config.yaml
num_hidden_layers: 23
hidden_size: 192
num_attention_heads: 6
num_key_value_heads: 6
head_dim: 32
intermediate_size: 768
vocab_size: 6480
hidden_act: "tanh_gelu"
norm: "layernorm"
norm_place: "pre"
norm_eps: 1e-05
positions: "learned"
qk_norm: false
attn_scale: 0.177
bias: "all"
tie_word_embeddings: true
parallel_block: false
init: "normal"
init_std_qkv: 0.0298
init_std_o: 0.0298
init_std_up: 0.0298
init_std_down: 0.0149
optimizer: "soap_variant"
learning_rate: 0.00495
lr_mult_up: 1.03
beta1: 0.95
beta2: 0.95
lr_head: 0.0146
warmup_steps: 200
schedule: "wsd"
decay_fraction: 0.638
decay_shape: "linear"
final_lr_fraction: 0.02
batch_tokens: 131072
max_seq_len: 256
doc_mask: true
train_tokens: 420900000
max_steps: 3212
dataset: "wikipedia_en"
Each number is 128 + 32 x the weight over its row's rms, rounded and kept within 0 to 255. Layers, rows and columns count from 0. The size above them is the row's rms in percent of the matrix's.

# layer 14 attention output (transposed), 192x192, rms 0.158, rows 124-127, columns 0-191
size [ 77  72  87  81]
[[154 156 130 145  85 125  99 150 117 149 175  88 127  99 124  95 134 153 103  79 139 156 161 100 144 149 114  85 128  68 156  99 110 109 152 116  46 129 125 149 132 130 108 119 127 129 176 172  98 143 150  66 138 119 135 147 173 107  94 116  81 135 158 110 115 132 174  60 134 164  73 122 120 191 158 119 110 163  92 100 101 180 124 132 156 120  87 132 185 167 152 102 167 128 134  98 120 120 105 115 122 119 108  57 119 102  77  73  89  97 173  84 132 142 139 111  40  94 146  73 121 141 122 119 165 128 129 119  69 135  90 182 144  88 131 142 143  80 140 151  96  91 150  81 120 116 127 143 161 131 106 155  94 144 108 163 124 168  91 203  65 106 153  70  92 101 137 102  82 133  83 145 105 132 106 201 133 127 145  97 118 100 107  38 127  61  96  74 138 116 167 114]
 [124 182 102 169 119 161 144 121 150 109 114 105 146 106  99  97  93 125  88 144 145 116 101 113 104 116 144 166 156 141 110 156  86 152 160 150 108 107 173  74  94 116 108 117 121 173 191 144  94  74  53 138 169  95 134  98  76  55 139 182 129  59 175 142 110  77 126 103 106 189 142 144 158 130 126  98 127 108  76 146 117 154 156 136 184  82 157 116 164 172 127 112 109 139  94 129 114 115 118 149 101  96  93 113 176 223 160 122 127  91  85 191 106 145 116 154  93 137  73 134 116 106 177 174 115 173 150 100  87 167  79  58 122 135 165 125 102 151  91 135 153  95 127 178 155 163  94 100 145  87 104  86 120 158 186 139 157 143 126 101 124 183 125  92 142  95 166  98 112 148 132 103 155 140 130  84  96 103  65 167 158 118  91 112  91 134 162  77 168 109 137 124]
 [ 98 177 107 145  82 193 102 173 136 150 100  91  91  85 103 104  81 133 169 128 197  97 149 125 121 104 124 141 112 153 130 164 129 150 120 185 140 171  88 129 117 108 125  89  81 120 165 127 138 105 176  54  78 115  99 118 110 147  81 172 190  66 151 119 100 103 105 110 148 155  77 152 127  91  56 136 124 157 141  85 127 159 153  90 118 159 187 178  98 172 113  97 147 168 127 178 137 130 139 128 106 158 106 101 170 139 122 126 180  97 138 109 100  82  92  81 103 143 116 151 102 155 189 107  97 136 146 151 101 198 122  80 128 122 129 118 117 167 137 119  84 173 104 179 170 161 148 155 136 164 141 153 122 144 102 151 105 123 144 159  95 180 186 122 189 111  89 119 130 185 131 132 151 215 166 162 141  95  84  82 132  97 129 100 142 128 145 123 155 188 125  98]
 [177 124 120  95 121 143 160 111  76  89 106  83 133 127  81 129 128 107 151 152 108 165 126  68 181 151 192 161 118 157 112 163 161 119 114  47 116 120 159 142 122 117 124 104 146 134  82 102 172 130 105 142 109 121 148 133 152 137  94 150 179  83 137 115 114 128 103 115 113 108 153 104 146 146 115 136 103  93 178 143 170  51 145  77 166 124 117 125 161 116  55 104 110 152 134 161  79  88 108 109 132  65 142 139 136 151  88 207 128 160 136 107 125 150 146 119 163 132  88 135  77  95 168 178 121 126  87 110 225 104 188 107 162 162 103 139 127 161 236 127 155 137 133 150 159 160 130  96 144  83 197 109 117  86 143 117 134 166 114 120 153  99 101 126 135 142 149 176 168  96 219  80 129 109  84 140 134 146 101  91 139 106 148 128  93 154 173  85 109 127 142  82]]
# layer 14 attention value, 192x192, rms 0.178, rows 125-127, columns 0-191
size [ 80  91  87]
[[153 101 133 154  59 113 153 129 133 132 108 158 138 145 139 143 147 176 139  47 134 137 143 148 136 169 124 153 173 185 128 103 131 129 143 185 107 130  90 147  78  98 110  67 159  94 165 119 153 101 124  92 163 144 152 153 157 107 118 167 110 115 158 136 193 140 102  86  46 110 155  87  74 138 147  97 115 117  93 106 123 131  74 160 113 157 120  95 116  97 149 116  97 100  96 137 128  69 110 101 168  79 168 122 181 133  85 141 163 132 144  76 148  60 168 134 131 130  80 109 150 116 166 146 104 148 140 135 177  79 154 146 117 155  87  69  62 118 139 164  70 140  40  93 102 158 149 128 123 169 164 130 109 107 126  93 117 147  91  45 142 156 137 107 125 177 115 171 150 105 102  97 120 111  77 133 205 163 108  83 103 149 127 174 146 120 154 120 187 126  92 113]
 [130 104 124 120 159  99 144 143 179  97 101 132  94 212 176  85  97 136 185  89 132 151 173 152 196  98 197 100 166 165 111 121 128 139 119 169 100 114 124 119  86 105 151 144 137  63 125 106 154 142 102 122 130 128 123 139  88 138 100 136 157 193 134  70 150 126 105 147 128 133 141 147 166 155 104 138 143  90  83 131 127 219 153  77 183 149 116 118 169 147 122 133 145 118 169 112 140 130 118 192 128 146 158 100 101 189 123 131 123 145 161  87 150 110 142 112 123 148 123 185  67 104 187 129 136 124  92 146  93 152 148 126 160 118 110  48 116 126 136 143 132 148 103 101 179  76 194 151 118 111 113 166  94 168 102 188  79 144 153 132 208 169 169  68  93 152 114 197  84  96 142 118 108 180 104 121 118 210 114 137  88 119 139 119 105 142 105 166 143 121 119 120]
 [131 121 113 175 100 165 137 128  86 105 186 132 115 186 133 163  97 105 174  66 127  91  99 120 148 137 179 176 141 115  80 171 120  91 135 170 141 189 122  74 187 103 167  79 153 150 116  82 143  66 141 167 131 176 150 105 176 144 117 107 108 113 156 168  62 152 131  89 101 144  76 110 106 104 111  96  99  99 134  95 147 190 158 131 123  64 179  74 150 171  45 192  58 103 153 174  69 179 121  84 124 192 157 150 138 114 117 146  91 140 117 118 151  89 107 147 139 136 117  81 114 118 126 110 146 133 120 122 102 167 100 113 167 134 147  72 104  82 154  70 140 136 152 123 131 127 144 153  79 142 140 134 120  95 149 110 153 161 125 117 122  92  92 153 106 155 145 163 150 142 125 138 175  99 133 129 125 111  72 103 114 113 147 104 179 176 113 170 123 192 129  98]]
# layer 14 attention query, 192x192, rms 0.148, rows 128-142, columns 0-191
size [ 97  92  94  90  95  94 100 101  94  84  98  94  86  97  96]
[[194 111 122 116 146 128 147 159  87  71  82 152 118 171 184 179 168 131 139 129 125 129 141 151 142  97 159 117 153  77 149 103 117 119 123  64 148 178 126 103  87 119 129 106 103 192 132  99 161 145 159  75 145 112 106 151 126 142 128 142 142  93 102 168 109  99 103  54  97 136 141 121 127 118 129  92 203 164 166 180 127 137 165 110 101  77 135 161  88 142 133 133 169 144 162 112 168 132 145 122  93  73 130 114 142  85 105 121 120 108 159 140 132  91  92 198 135 120 102 134 177 208  97 159 113 117 117 118 137 126 102 127 196 106  48  75 109 162 151 160 123 140 129 153 127 131 104 104  94  98 140 102 129 166  81 115 143  78  80 132 109 158 100 144  80  83 173 182 160 130 131  97  94 161 108 145 120  55 144 182  78 186 145 166 100 194 168 182 125 105 116 175]
 [154  72 160 138  68 107 131 191 108 101 132  88 153 162 153 129 152  35 180 119  87 122 131  65 177 131 115 164 125 127 102  35 153 128 134 112 129 168  88 140 102 158 100 124 107 123 105  84  85  93 112 140 130 176 189  70 197 110 147 163 155 104  89 194  84 128 150 121 150 108 160 141 180  69 127 127 105 166 152 101 187 115 127 164 120 179 136 128 132  90 143 131 125 186  86 139  92 160 122 137 131 112 147 171 121  94 128  85 133  99 133 129 115 100  93 144 116 129 101  75 108 129  66 171 136 186 157 170 178 171 155 105 117 129 101 118 120 170 139 147 143 161 184 137 138 117  79 162 103  65 139 144 120  99  76 165 156 160  96 105 133 147 105 180  98 151 120 121 134 131 122 141 150 165 113 148  75 141 187 109 128 147 125 176  71 140 158 137 122  92  89 122]
 [166 131 111 119 137 130 120 122  95 129 126 130 130  95  95 130  91 163 119 117 141 126 100  77  87 166 111 116 140 125 154 144 115 128 131 161 152 116 134 131 130  97 141 155  86 142 140 103 104 122 143 150 178 138 138  86  89 119 119 151  84 112 105 137 105 119 136 138 185  50 183 163 128  76 158 137  94  89 160  87 127 149 191 140 160 101 108 171 104 121 137 131 179  90 104 179 147  91 150 177  96  86  97  83 118  81 166 139  71  73 182 194 110  74 116 115 166 209  60 168 103 116 127 139 101 165 160 107 119 137 133  94 155  93 186 178  96  76 100 125 147 135 148 182  96 144 181 137 134 113 125 172 151 142  93 156 172 165 178 123 108 133 196 114 152 125 112 137  84 189 172 155 167 113 150 131 119 133 135 145 110 191 120 100 203 195  93 143 124  74 141 185]
 [144 116 106 157 132  85 134 150 120 152 121 158  66  74 110 144 142 123 125 113 153 158  64  95 123  84 106 176 176 110 144  46 162  56 138 209 107 144 115 186 159 163 131 134 102 169 131  83 152  87  91 142 135 166 141 116  96 129  95 153  88 190 130 145 191 147 184  57 101 128  95 130  87 132 127 121 122 115 157 184 130 153  96 165 131 113 143 111  66 146 111  98 146 135 197  77  93 170 127 100  93 194 138 119 136 209 134 121 163 131 178 160  90 138 130  72 128  93 124 174 139  97 115 130 116 101 154 151  73 140 120 114 120 166 124  82  88 138 135 111 130 110 188 111 137 127 101 145 177  82 150 130 102 131 125 189 130 121 127 125 114 100  76 146 169 149 104 136 129 111 114 139 136  77 157  97 153 129 102 128 160 131 180  75 166 205 147 140 117  96  97 160]
 [149 153 198 186 124 164  92 126 174 138 148 100 106 144 169 144 131 107 110  70 158 139 119  97 156  82 117 146  79 108 121 166 146 121 195 136 137 137 178 139 112 147 106 148 151 153 157  85 185 126 161 135 127  99 226 133 129 126 139 125 137 135 178 147 119 155 160 118 115 155 132 181 150 118 158 120  79 195 112 157 117 157  79 148 174 115 115  77 180 159 145 125 114  90 131 130 130 133 146 160 104 223 125 133 189  74  57 179 138 150 102  94 152 150 138 139 134 117 142 123 134 157 131  70 120 148 129 165  73 141 145 119  89 153  92 119 126  96 162 118  84 106  99 167 143  75 122  73  82 131 125  86 176 103 114  86 149 154  96 155 162 107 122 158 148  90 115 174 119 205 107  41 101 112 113 166 121 166 119 100 107 143 131 128 179 177 148 177 110 121  97  92]
 [107 141 175  59 112 103 155 149 129 149 122 142 140 147 127  96 190  98 118 137 154  94 129  91 146  76 101 161 177 159 153 147 130 121 128 116 163 117 126  98 116  93  77 123 100  98 143 152 211 193 122 163 103  49  97 128 127 130 201 111 138 149 209 144 140 170 172  95 124 182  99  94 138 110  88 143 146 113  90 119 115 155 152  87 163 149 184 147 105 145  90 142 120 150 136 141 127 183 116  84 123 150 129 175 182 117 182 129  97 120 106 153 119  78 106 133 172 182 154 114 132 119  75 131 155 111 171 103 165 119  98 153 119 101 123 166  72 109 115 147 108 128  42 119 133 138  99 168 153 128  69 111 158  87 139 142 138 205 109 112 136 129 140 141 157  99  95  85  90 157 200 138  99 151  80  78 156 111 156 104 202 183 150 142 129 114  91 161  98 139 146 108]
 [161 168 146 120  62  76 103 112  65  99 202 157  84  87  71 115 124 154 156 103 134 103  93 107 135 177 155 201 146 125 145 110 212  72  89 129  98 110 179 123  94  58 150  87 157 144 131 126 153 150 119 181 102 118 130  91 146 137  98  57 160 150  90  97 124 122 153  90 145 137 163 139 156 151  73 165 154 165  98 105 151 125 115 196 194 139 120 158 111 156 152 130 165 184 127  99 135 135 129 161 119  90 106 176 144 162 101 104 163  82 116 115  96 147 116 104 102  81 155 124 103 158 151 189 149 100  52 116 132 124 146 123  98  93 176 166 114 146 106 121 115 119 107 170 145 114  96 123 115 128  95 176 127 181 175 106 108 103  89 157 160 117 105 140 119 102 109 167 106 100 139 125 149 106  83 135  75 114  98 142 118 189 131  73  87 139 150 189  99 131 109 126]
 [158 141 147 128 148 152 151  84 157 109 139 123 121 137 100 106 128 144 137 161 182  93 171 121 109 115  88 127 146 107 164  96 147 109  88  79  56  90 163  95 125  97 128 119 132  99 135 171 188 118  79 155 111 142 119  89 143 124 174  80 176 108 143 116  88 196 107  79 108 109 118 165  71 110 182 148 159 112 108 112 112 118  68 137 137 120  72  82 113 120 167 176  86 141 116 168  66 108 159 128 150 101 107  87 136 120 106  98 121 120  62 118 162 148  95 144 122 148  74 155 191 152  98 205  81 134  69 117 113 132 160 116 171 148 117 150 110 147 106  60 135  93 148 121 154  80 139 150 158 116 121 106 110 121 148  72 182 133 143  84  86  97 117 124 146  98 154 208  69  52 122 126 139 119 113 208  86 134 102 122 133  94 118 121 118 126  74 138 152  68 161 148]
 [104 128 183  76 164  90 165 124  60 126  95 184 157 131 125  74  93 107 140 110 106 166 168  97 150 111 164 158  85 134 108 143  76 112  84 143 134 118  44 124  98 133 166 139 134 163 110 122  95 139 144 142 115 143 135  96 127 104 108 104 153  78  86 138 140 230 184 156 160 130 160 111 142 154 179 136 141  94 108  99 135  79  90 111 155 157 101 120  98  98 102 111 102 116 115 180 127 102 152  86  67 131  61 169 129 184  84 142 150 149  93 127  85 110 123 115 141 119 144 135 140 200 161  95 133  62 103 142 127 183 161 103 125  95 137 210  98 157 188  90  77 163 115 134 167 118 200 161 140 120 123  79 145 146  87 156  61 106 140 122  91 111 122 146  87 132 129 115 149 119 115 150 133 166 123 104 126 146 175  86 117 152 201 118 157 156 148 133 143 120 107 160]
 [157 109 127  99 123 126 119 130 199 113 144 130 117 144 149 130 181 184 137  87 107 121 102 114 151  78 125 131 126  95 175 139 117 183 175 104 106 136 144 116 163 208 140 200 129 104  95 147 186  87 101 104 111 129 128  93 124 163 105 138  85 120 159 150 137 137 189 166 127 119 140  89 160 126 134 117  82  84 142 132 131 158 102 147 138 165 134 166 118 126 182  66 166 117 152 188 143 119  87  25 183 141 147 149  98 170 132 107  90 151 152 120 130 155 135 134 112 138  19 127 129 117  98 139 161 107 118 114  87  88  90 131  73  62 145  99 161 134 180 106  76 168 155 118 175 165 137 105 190 130 134 113 146 182 108 132 100  99 136 166 120 100 193 101 128 110 140  96  58 153 135 120 128 120 158 117 129 145 158 205 118 107 109 113 159 153  66 127 126 172 103 167]
 [104 113 165 156 110 113 125 130 165 151 118 124 113  88 180  81 149  73  53 121 110 144 124 123  67 133  81 149 159  76 119 131 116 122 102 101  70 180  92 129 103 115 152 160 154 167 200 143 111 111 141 147 162 132 122  99 155 119 130 116 173 126 152 122 149  91 125 119 137 160 110  90 156 147 138 111 138  89 137 113 152  54  77 125 126 128 126 177 109 125  66 153 209 222 126  87 172 144 113 118  98 138 132 133 127 166  94 113 100 146 142 174 138  71 152 185 108 172 140  64 120  92 170 163  96 178 107 173  62 110 156 173 151 107 160 206 129 116 146 125 111 135  97 143 100 143 129 150  69 122  95 129 143 123 137 149 174 143  83 114 102 164 131 118 105 128  99 152  84  84 115  77  96  47 141 119 103 155 156  85 133  91 133 123 132 161 189 183 137 121 138 179]
 [109 144 191 178  84 146 145 114 129 176 164 183 109 121 166 114 131 128 164 159 123  54 148 147  96 121 102 156 104 145 114 179 133  92 121  92  62 143 130 131 147 185 119 163 150 181 152 155 158 134 157 140 112 111 128 109 131 145 167 193  86 135  88 159 141 128 126 133 117 110 112 115 125 111 137  88 111 136  96  51 107 146 137 103 142  99  98 143 104  99  72 177 177 109 148 100 176  90 122 162 119 160 134  97 127 121 184 162 132 124 166 112 118 131 109 137 117 186 135 124  58 190  95 143 125 125 133 119 194  86 127 130 127 137 115 171 221 106  80 135 158 123 106  75 154 105 139 108  89 104 129  91 139  81 215 111  88 142 190 139 183 156  83 150 116 109 129 129  52  83 150 125  73 113 164 129  82 119  91 132 124 167  79 161 138  87  79 145  93 135 101 164]
 [121 104 137 155 104 180 129 151 149 127  80 119 155 186 149 108 153 182  82  73 137 163  88 118 134 132 124 163 127 145 131  84 102 119  75 147 145 151 107 160 144 125  95 134 119   0  64  83 122 163 122 110 105 124  96 141 146  75 131 181 136 114 102 131 128 131 110 117 151 194 126 142 105 118 168 127 184 127 131 147  74 104 105 137 106 114 158 157 128  73 180  68 158 139 152 105 185 121 101 180 100 169  66 144  80  98 169 121  71 179 112 108 121 170 141 166 106  87 174 147  74 166 106  91 111 135  73 171  69 145  97 152 147  90  70 105 141 149 111 146 120 163 137 131  91 145 105  92 183 179 142 105 161 138 148 182 155 126 156 114 144 154 118 133 154 122 101 110 140 119 102 159 155  72  74  84 136 162  90  93 132 145 131 131 143 137 126 136 171 167 133 146]
 [ 69 157 106 124 115 102 104  67 155 226 112 126 161 162 103 175 146  95 173 117 100 159 145  85 100 168 123 135 147 121 176  90 157 184 127 128 115 109 155 171 141 111 165 138  89 152 169 115 136 136 163  69 137  65 141 126  20  71 125 108 124 122  99 107 102 160 155  94 169 131 156 133 108 160 138 122 162 125 154 174 117 117 121 156  97 108 197 103 157 149 117  91  70 124 161 109 171 100 156 159 170 141 118  80 146 103  94 120  96  97 132 108 156  93 149 103 125 128 152 151 105 114 140 152 147 154 142 156 179  91  95 125 132 111 140 124 130 133 140 131 176 110 145 145  81 173  91 141 136 141 101 123  98 119 104 127 219  96 135 170  85 140 138  82 126 158 135 170 121 157 146 109 189 216 156  91 162 112 149  92  92 142 193 118  82 135 102 203 128 100  98 102]
 [ 98  82 106 155  98 127  87 136 109  96  61  91  62  95 162 144 138 145 141 116 126 173 190 130 114 182 111 105 114 177 106 136  67 102 135 115 166 137 155 169 144 109 125 113 117  92 122 150  68 109 133 179  84 160 128  96 111 103 124 129  78  67 135 157  96 137 205 141  72 150 118 106 132 128 151 120 153  80  43  69 102 119 143 180 105 153 151 134  93 116 115 149  98  90 254 126 123 139 166 138 189 141 133 110 156  90 150 101 170 199  97  85 106  96 124  99 139 139  99 158 152 142 128 126 107 103 156 111 129 157 160  74 108 120 121 145 187 118 169 164 110 115  99  79 130 143 137 164 110 153 139 162  97 161 152 113 165 153 108 122 114 151 132 150  77 120 129 116 110 130 208 157 161 132 197 106 138 109 155 162 125 161 140 111 146 199 157 141 162 147 135 125]]
# layer 14 attention key, 192x192, rms 0.15, rows 128-141, columns 0-191
size [102  95  88  90  93  90  97 103  96  85  94  97  88 100]
[[145  85 125 193 170 146 115 107 105  56  79 158 123 102  66 142 126 125 105 141 112 136 136 184 111 102 145 108 115 120 128  79  99 132 127 132 159 151 125 125  81 219 156 120 145 190 102 125 149 145 120  97 121 141 157 234 118 157 134 135 109 120 104 145 127 181  98  93 161 172 108 102 208 106 108 130 129 142 117 105  92 105 109 152  80 147 143  89  76 148 171 132 133 164 166 202 147 127 119 147  87 116 131 127 129 149 112  97  79 138 189 125 160  36 114 137 128 166 110  92 174 144 150  99 128 200 132  85 162 119 171 186 152 112  89 158 100 133 129 186 162 125 152 135 104 130 140 133  87 138 186  99 100  97 144 147 142 131 153 117 154 115 138 174 131 143 110 187 118 140 177  74 154  97 128 148 171 139 131 140  40 163 156 109 150 193 104 127 137 116 118 157]
 [ 83 115 140 140  75  89 109 114 101 114  88 126 127 114 130 163  65  92 131  72  72 131 149 108 128  88 141 157 146 154 136  85 206 135  89 141 133 121 177 132  74 171 109 136 104 155  57 109 109 153 118 191 159 147 157 130 147 124  45 119 195  81  98 125 126  84 141 148 105 174  92 110 133 157 136  97 153 127 130 143 136 141 100 128  79 153 126  99 108 101 157  95 159 204 155 138 122 119  98 125 148 117 147 114 110 102 132  89 132 126  91 142 116 137 192 188 135 127 158 134 107 122 122 164  73 122 149 128 139 162 117 172 127 148 167 135 112  83  91 160  93 140 124 140  99  90  90 144  73 141 149 141  81  63  94 199 103 150 149 191 120 133 112 223  67 155  85 116 134 119 191 122 105 148 100 170 103 132 150 112 112 145 141 190  71 133 179  97 109 154  76 130]
 [114  83 166  81 224 143 151 204 191 153 161 141 100  83  41 136 138 124 145 164 128  85 148 142  94 154 126 143 136 141 130  89 144 123 136 149 101 129 165 185 142 118 154  90 159 163 163 150 130  96 146 140  88 154 111 106  99 119 135 122 117 105 155 146 163 103 123 117 142 176  87 128  96  99  91 122 132  85 145 113  96 115 167  87 144 147 155 132 148 123  66 199 121 151 113 123  51 124 145 210 189 162 113  92  93  98 110  94 130 145  77 133 106 138 135 195 105 151 116 115 123 162 122  71 114 107 178 106  96 132  71 111 113 115  89 104  63 140  94 139 189 109 161  86 107 147 172 172 151 152 132 136  92 103 106 148 122 179 144 161 120 132 159 105 123  96 113 163 107 169 179 150  97 117 116  85  92 132  93  91 161 132 140  85 153 176 147 155  65 111 126 180]
 [115 124 182  89 101 225 156 169 113 128 140 108  58 139 119  99  92 158  86 111 159 123 104  90 152 133 134 107 122 133 113 152 178  98 165 177 152 154 122 163 100 159 131 101  96  73 122 105 154  91 135 133 165 162 107 136 114 119 137  99 164 152 160 124 171 172 131 106 145 122 163 123  93 117  78 139 141 130 154 138 138 152 147 118 109 115  82  73 100 162 121 108 143 174 197 210 115 176  85  84  87 154 154 157  70 122 115 102 103 120 199 110  65 172  83  98 115 100  99 124 150 146 167 122 124 144 102 124  77 134 101 122 113 124 171 147 112 137  96 182 168 100 154 107  80 129 147 130 203  97  90 172 199 122  88 168 106 107 123 143 139 202  95 114 114 141 122 106  89 162 145 179 151 132 105 112 173 177 103 152  97 134 137 132 216 159 129 102 133 123 103  80]
 [139 151 186 181 172 138 121 121 135 138 163 101 111 106 146 143 122 124 109 123  99  88 132 101 157 119 176 108  57 129 105 160 131 168 185 139 130  93  82 145 113 146 137 108 134 116 128 116 136 119 120  84 142  45 103 140  62  79 146  85 102 154 153 114  58 129 124  86 139 103 182 192 114 171 121 109 122 125 127 129 100 155 113 198 174 150 150  99 146 110  90  81 153  80  58 135 145 152 144  91 124 182  84 142 124  98 109 147 177 101 124 146 127 141  93  99 171 157 108 104 124 100 140  73 106 118 113 175 124 125 127 145 109 131 128 106 185 132 187 168 101  96  98 130 116  76 104 149  77 148 169  68 177  73 105 152 171 114 139 166 117 175 179  98 162 120 110 141 134 129 191 110 122  87  55 150 146 147 155 101 112 129  84 181 138 166 141  93 103 151  91  43]
 [128 122 147 124 116  68 111 163 163 112 158 119 115 146  87 117  95 143 151  91 106 129 106 128 127 118 107 182 145 147 163 159 167  97 162 133 135 126 155 148 107  92 142 164  94 146 140 174 113 113  82 125 160 102  90 119 136 122  74 184 102 139 148  80 153 195 113 124 135  93 129 162 148 136 165 122 150 126  99 109  57 134 143 109 107 151 146 134  43 142 172  68 102  58 142 121 201 102  74  53  94 101 149 134 118 121 163 124 169 177 142 123 138  99 185 121 149 169  87 101  65 142 123 184 173 106 144 143  78  54 119 108 117 155 176 108  81 122 128 119 121 173 100  93 127 119 146  95 173 178  81 138 164 164  95  76 145 155 157  97 128 109 149 124 160 135  76 138  54 165 171 114  91 108 132 131 165  98 140 198 113 134 134 121 113  91 162  52 106 150 104 113]
 [121 104 162 126 121 128  95  95 158 147 116  76 107 114  86 165 148 203 105 184  78  87 134  78 179 119 109  81 131 150 155  64  75 102  70 136 206 115 207 121 177 123  83 115  95 152  83 135  75 191 165 146  80 136 142 148 204  86  76  98  61 105 124 135 165 145  95 148 103 166 140 185 120 128 151 104 123 114 154 139 115 114 145 139 117 151 137 156 183 148  99  81 172  83 119 121 113 134 127 175 146 128 139 141 110 167 106 131 162 123 183  38 102 142 136 112 125  97 197 110 131 132 119 110 137 139  92 121 114 130  89  85 105 124  87 137 175 108 152 119 142  92 140 144 142 111 100 114 162 122  73 163  83 156 169 103 103 183 129 142 154 103 173 150 149 111 137 166 142  98 117 195 134 172 149 167 164 157 114 144 125 142 152 137 157 140 138 130  73 145 134 103]
 [104 163 175 162 161 174 131 128 133 166 154 114 132  96  76 146 104 158 176 168 190 128 110 112 156 155 131 120 147 156 140 101  57 145 110 143 127  86 182 125 130 175 170 149 110 176 129 162 201  99  71 158 138 157 151 102 152 120 120  78 183 101 161  79 166 152 157 123 158 102 102 137 161 153 204  92  82 140 152 114  90 121 134 105 103 107 144 112 146 144 195 132 163  91  96 164  78 160 177 157 170 109 111 131 163 169 167 120 139 118  80 138 134 163 124  87 109 115 134 213 130 116 121 146  78 114  82 183 115 158 151 141 153 161 172 132 182 197 150 122 100 108 167 140 119  66 152 143 117 119 139 110 122  96 139  91 185 119 121 173 127 131 102 158 183 114 145 155  91  85 137  72 128 174 118 159  81 111 126 133 139  66 158  91 109 148  93  96 136  78 132 101]
 [102 137 175 112  79 128 155 150  81 168  60  97 141 134 100 100 134 145 122 169 157  92  86 125 182 100 134 129 165 109  93 149  94 145 121 131  97  86  60 125 139  77 130 167 105 145 120 127  92 147 126  99 126  92 143 140 132 100 156 132 113 133  89 160 111 168 157 148 210 122 137 121 154  90  48 163 108  93 125 121 143  81  40  81  93 218 133  90 124 100  92 164 100 135  90 212 162 144 123 178 114 152  93 151 137 131 143 134 178 135 130 151  95 131 121 146 103 146 164 119 177 175 141 108 141 143 111 123 125 124 116 120 159 101 141  47 161 139 136 151  76 108 150 176 170 164 117 156 157 110 145 119  80 140  85 140 105 151 138 136 112 130 127 109  54  95  90 112 134 100 105 125  86 126 144 154  65 120 170 187 163 118 188 211 156 108 128  83 127  98 128 155]
 [162  90 155 101 126 131 139 147 151 126 145 175 163 142 161 143 170 163 111  56 101 161 104 162 155 109 139 162 151  83 177 125 134 152 131 142 121  93 121 176 120 193 118 146 134  63 157 118 129 136 133 134 122 140 110 145 124 145  97 128  92  87 105 151 138 130 102 158  69 157 146 151 170  90 154  91 116  71 161 133 120  93 116 151 129 153  95 170 167 115 122 180 121 140  76 145 180 128 111 101  56 119 108 140 163 137  98 157 135 126 184 120 115 195  80 105 123 175 109 158 173 124 146 110 114  71 116 148  54 149 174 122 160  89 140 114 117 165 127 119 138 128 132  18 155 130  77 127 155 127 152 142 106 113 138  99 129 127  64 169  80 148 177 113  73  98 145 100  88 167 117 159  57  76 170 123 110 160 132 224 169  99 103 117 162 135 173 154 120 155  68 153]
 [160 173 155  87  88 108 100 182 137 117 134  96 133 117 130 107 138 112  83 189  81 113 153 142 123 127 104  65 120 119 136 153 115 158 172 180  77 164  80 151 114 115  73 171  87 199 106 135 172 159 169 110 152 104 112 141 160  96  76 156 136  92 103 122 101 166 145 155 108 112  88 155 124  83 131  56 172 217 176 110 138 129 137 183  95 131 126 120 143 120  99 143 177 131  85 138 176 152 154 135 186 124 138 135  99 142 115 119 132 115 111 124 143 169 125 158 115  88  92  73 116 194 137 129  76  87 128 200 132 123 117 129 106 174  78 118 104 126 153  89 130 125 128 115 124 158  96 170 117  52 128 147 159 149 148 150 140  94 158 108  66 122 132  79  98 117 150  86 109  96 171  55 159  97 167 145 120 165 110 195  73 128 106 151 148 169  80 140  85 137 140 152]
 [100 106 174 145  71 170  95  83 108 125 114 166  81  97 160  90 156 136 106 156  88  57 153 119  89 133 116 106  97  77 121 122 134 129 124  89  78 155  72 123 159 139 153 186 117 142 168 106 173 108  75 141 133 146 157  78 139 149 132 143  94 151 150  80 156 161 115 166  95  81 121 143  74 135 175 105  92 121 157 107  73 149  96 108 152 120 114 152 139  78 100 137 168 144  82 120 122  69  97 161 128 109 137 146  76  97 168 143 168 136 151 113 160 109 124 142 167 119 126 112  81 121  98 121  85 181 143 113 163 136 104 123  97 164 115 141 184 115 116 136 179 113  49 115 129 106 141 146  99 142 163  76  90 159 178 127 131  99 144 114 184 120 140 149 171 109 132  82 150  66  90 120 103  86 156 114 111 120 142 144 107 145 121 131 120 131 205 115  70 146  59 246]
 [108 133  78 149 106  96  92 113 139 134 134 133  95 171 152 130 142 145 133  72 153 170 163 140 103 138 157 156  95 109 130 143 188 163 114 120 136  91 132 115 128 102  84 121 160  34  94 173 168 124 223 148  94 131 114  88  88  90 180 200 103 136 133  88 147 137 164 135 156 154 152 117 158 131  79 102 125 168 124 170  88 121 112 132 102 120  69 111  88  97 157 104 130 110 134 106 133 117 156 120  72 181 146  90 200 149 110 175 105 152 184 150 131 125 193 158 127  93 190 177 108 156 144  68 109  85 107 166 122  90 132  96 123 119 129 128  95 117 162 148 127  98 147 160 126 148 127 114 161 105 106 165 170 192 235 144 176 119 153 154 159 153  82  77 134 122 118 168 157 148 106 140  77  98 140 106 118 138 140 139 162 109  79 165 130 121 171 171 166 155 116 149]
 [140 128 124 106 145  84 107  81 162 160 163 137 170 175  85 122 165 118 191  94 141 119 116 123 182 114 130 159 159 105 105 121 154 193 145 154 141  94 127 145 166 156 141 132 112 138 164 128 117 117 133  65  88 100 132 155  55 113 116 150 127 163  99 114 158 147 181  84 162  72 152 143 128 118  65 121 148 132 130 137 140  79 113 163 141  61 183  56 133 115  88 118 103  89 115 128 145 159 105 146 124 100  95 158 163 155 102  64 113 134 148 141 122  89 107 104 130 142 110 130 101 155 146 126 112 155 155 145 100  61 170 161 136 208 104 161 185 129 111 161 155 149  88 133 121 111 157 120 157 160  88 160  87 116 111 150 196  76 125 181  54  51  86  98 149 173 176 155 155 108 154 132 173 147 109 123 185 122  76  47 119 132 134 111 116 156 148 186 107 104 127 140]]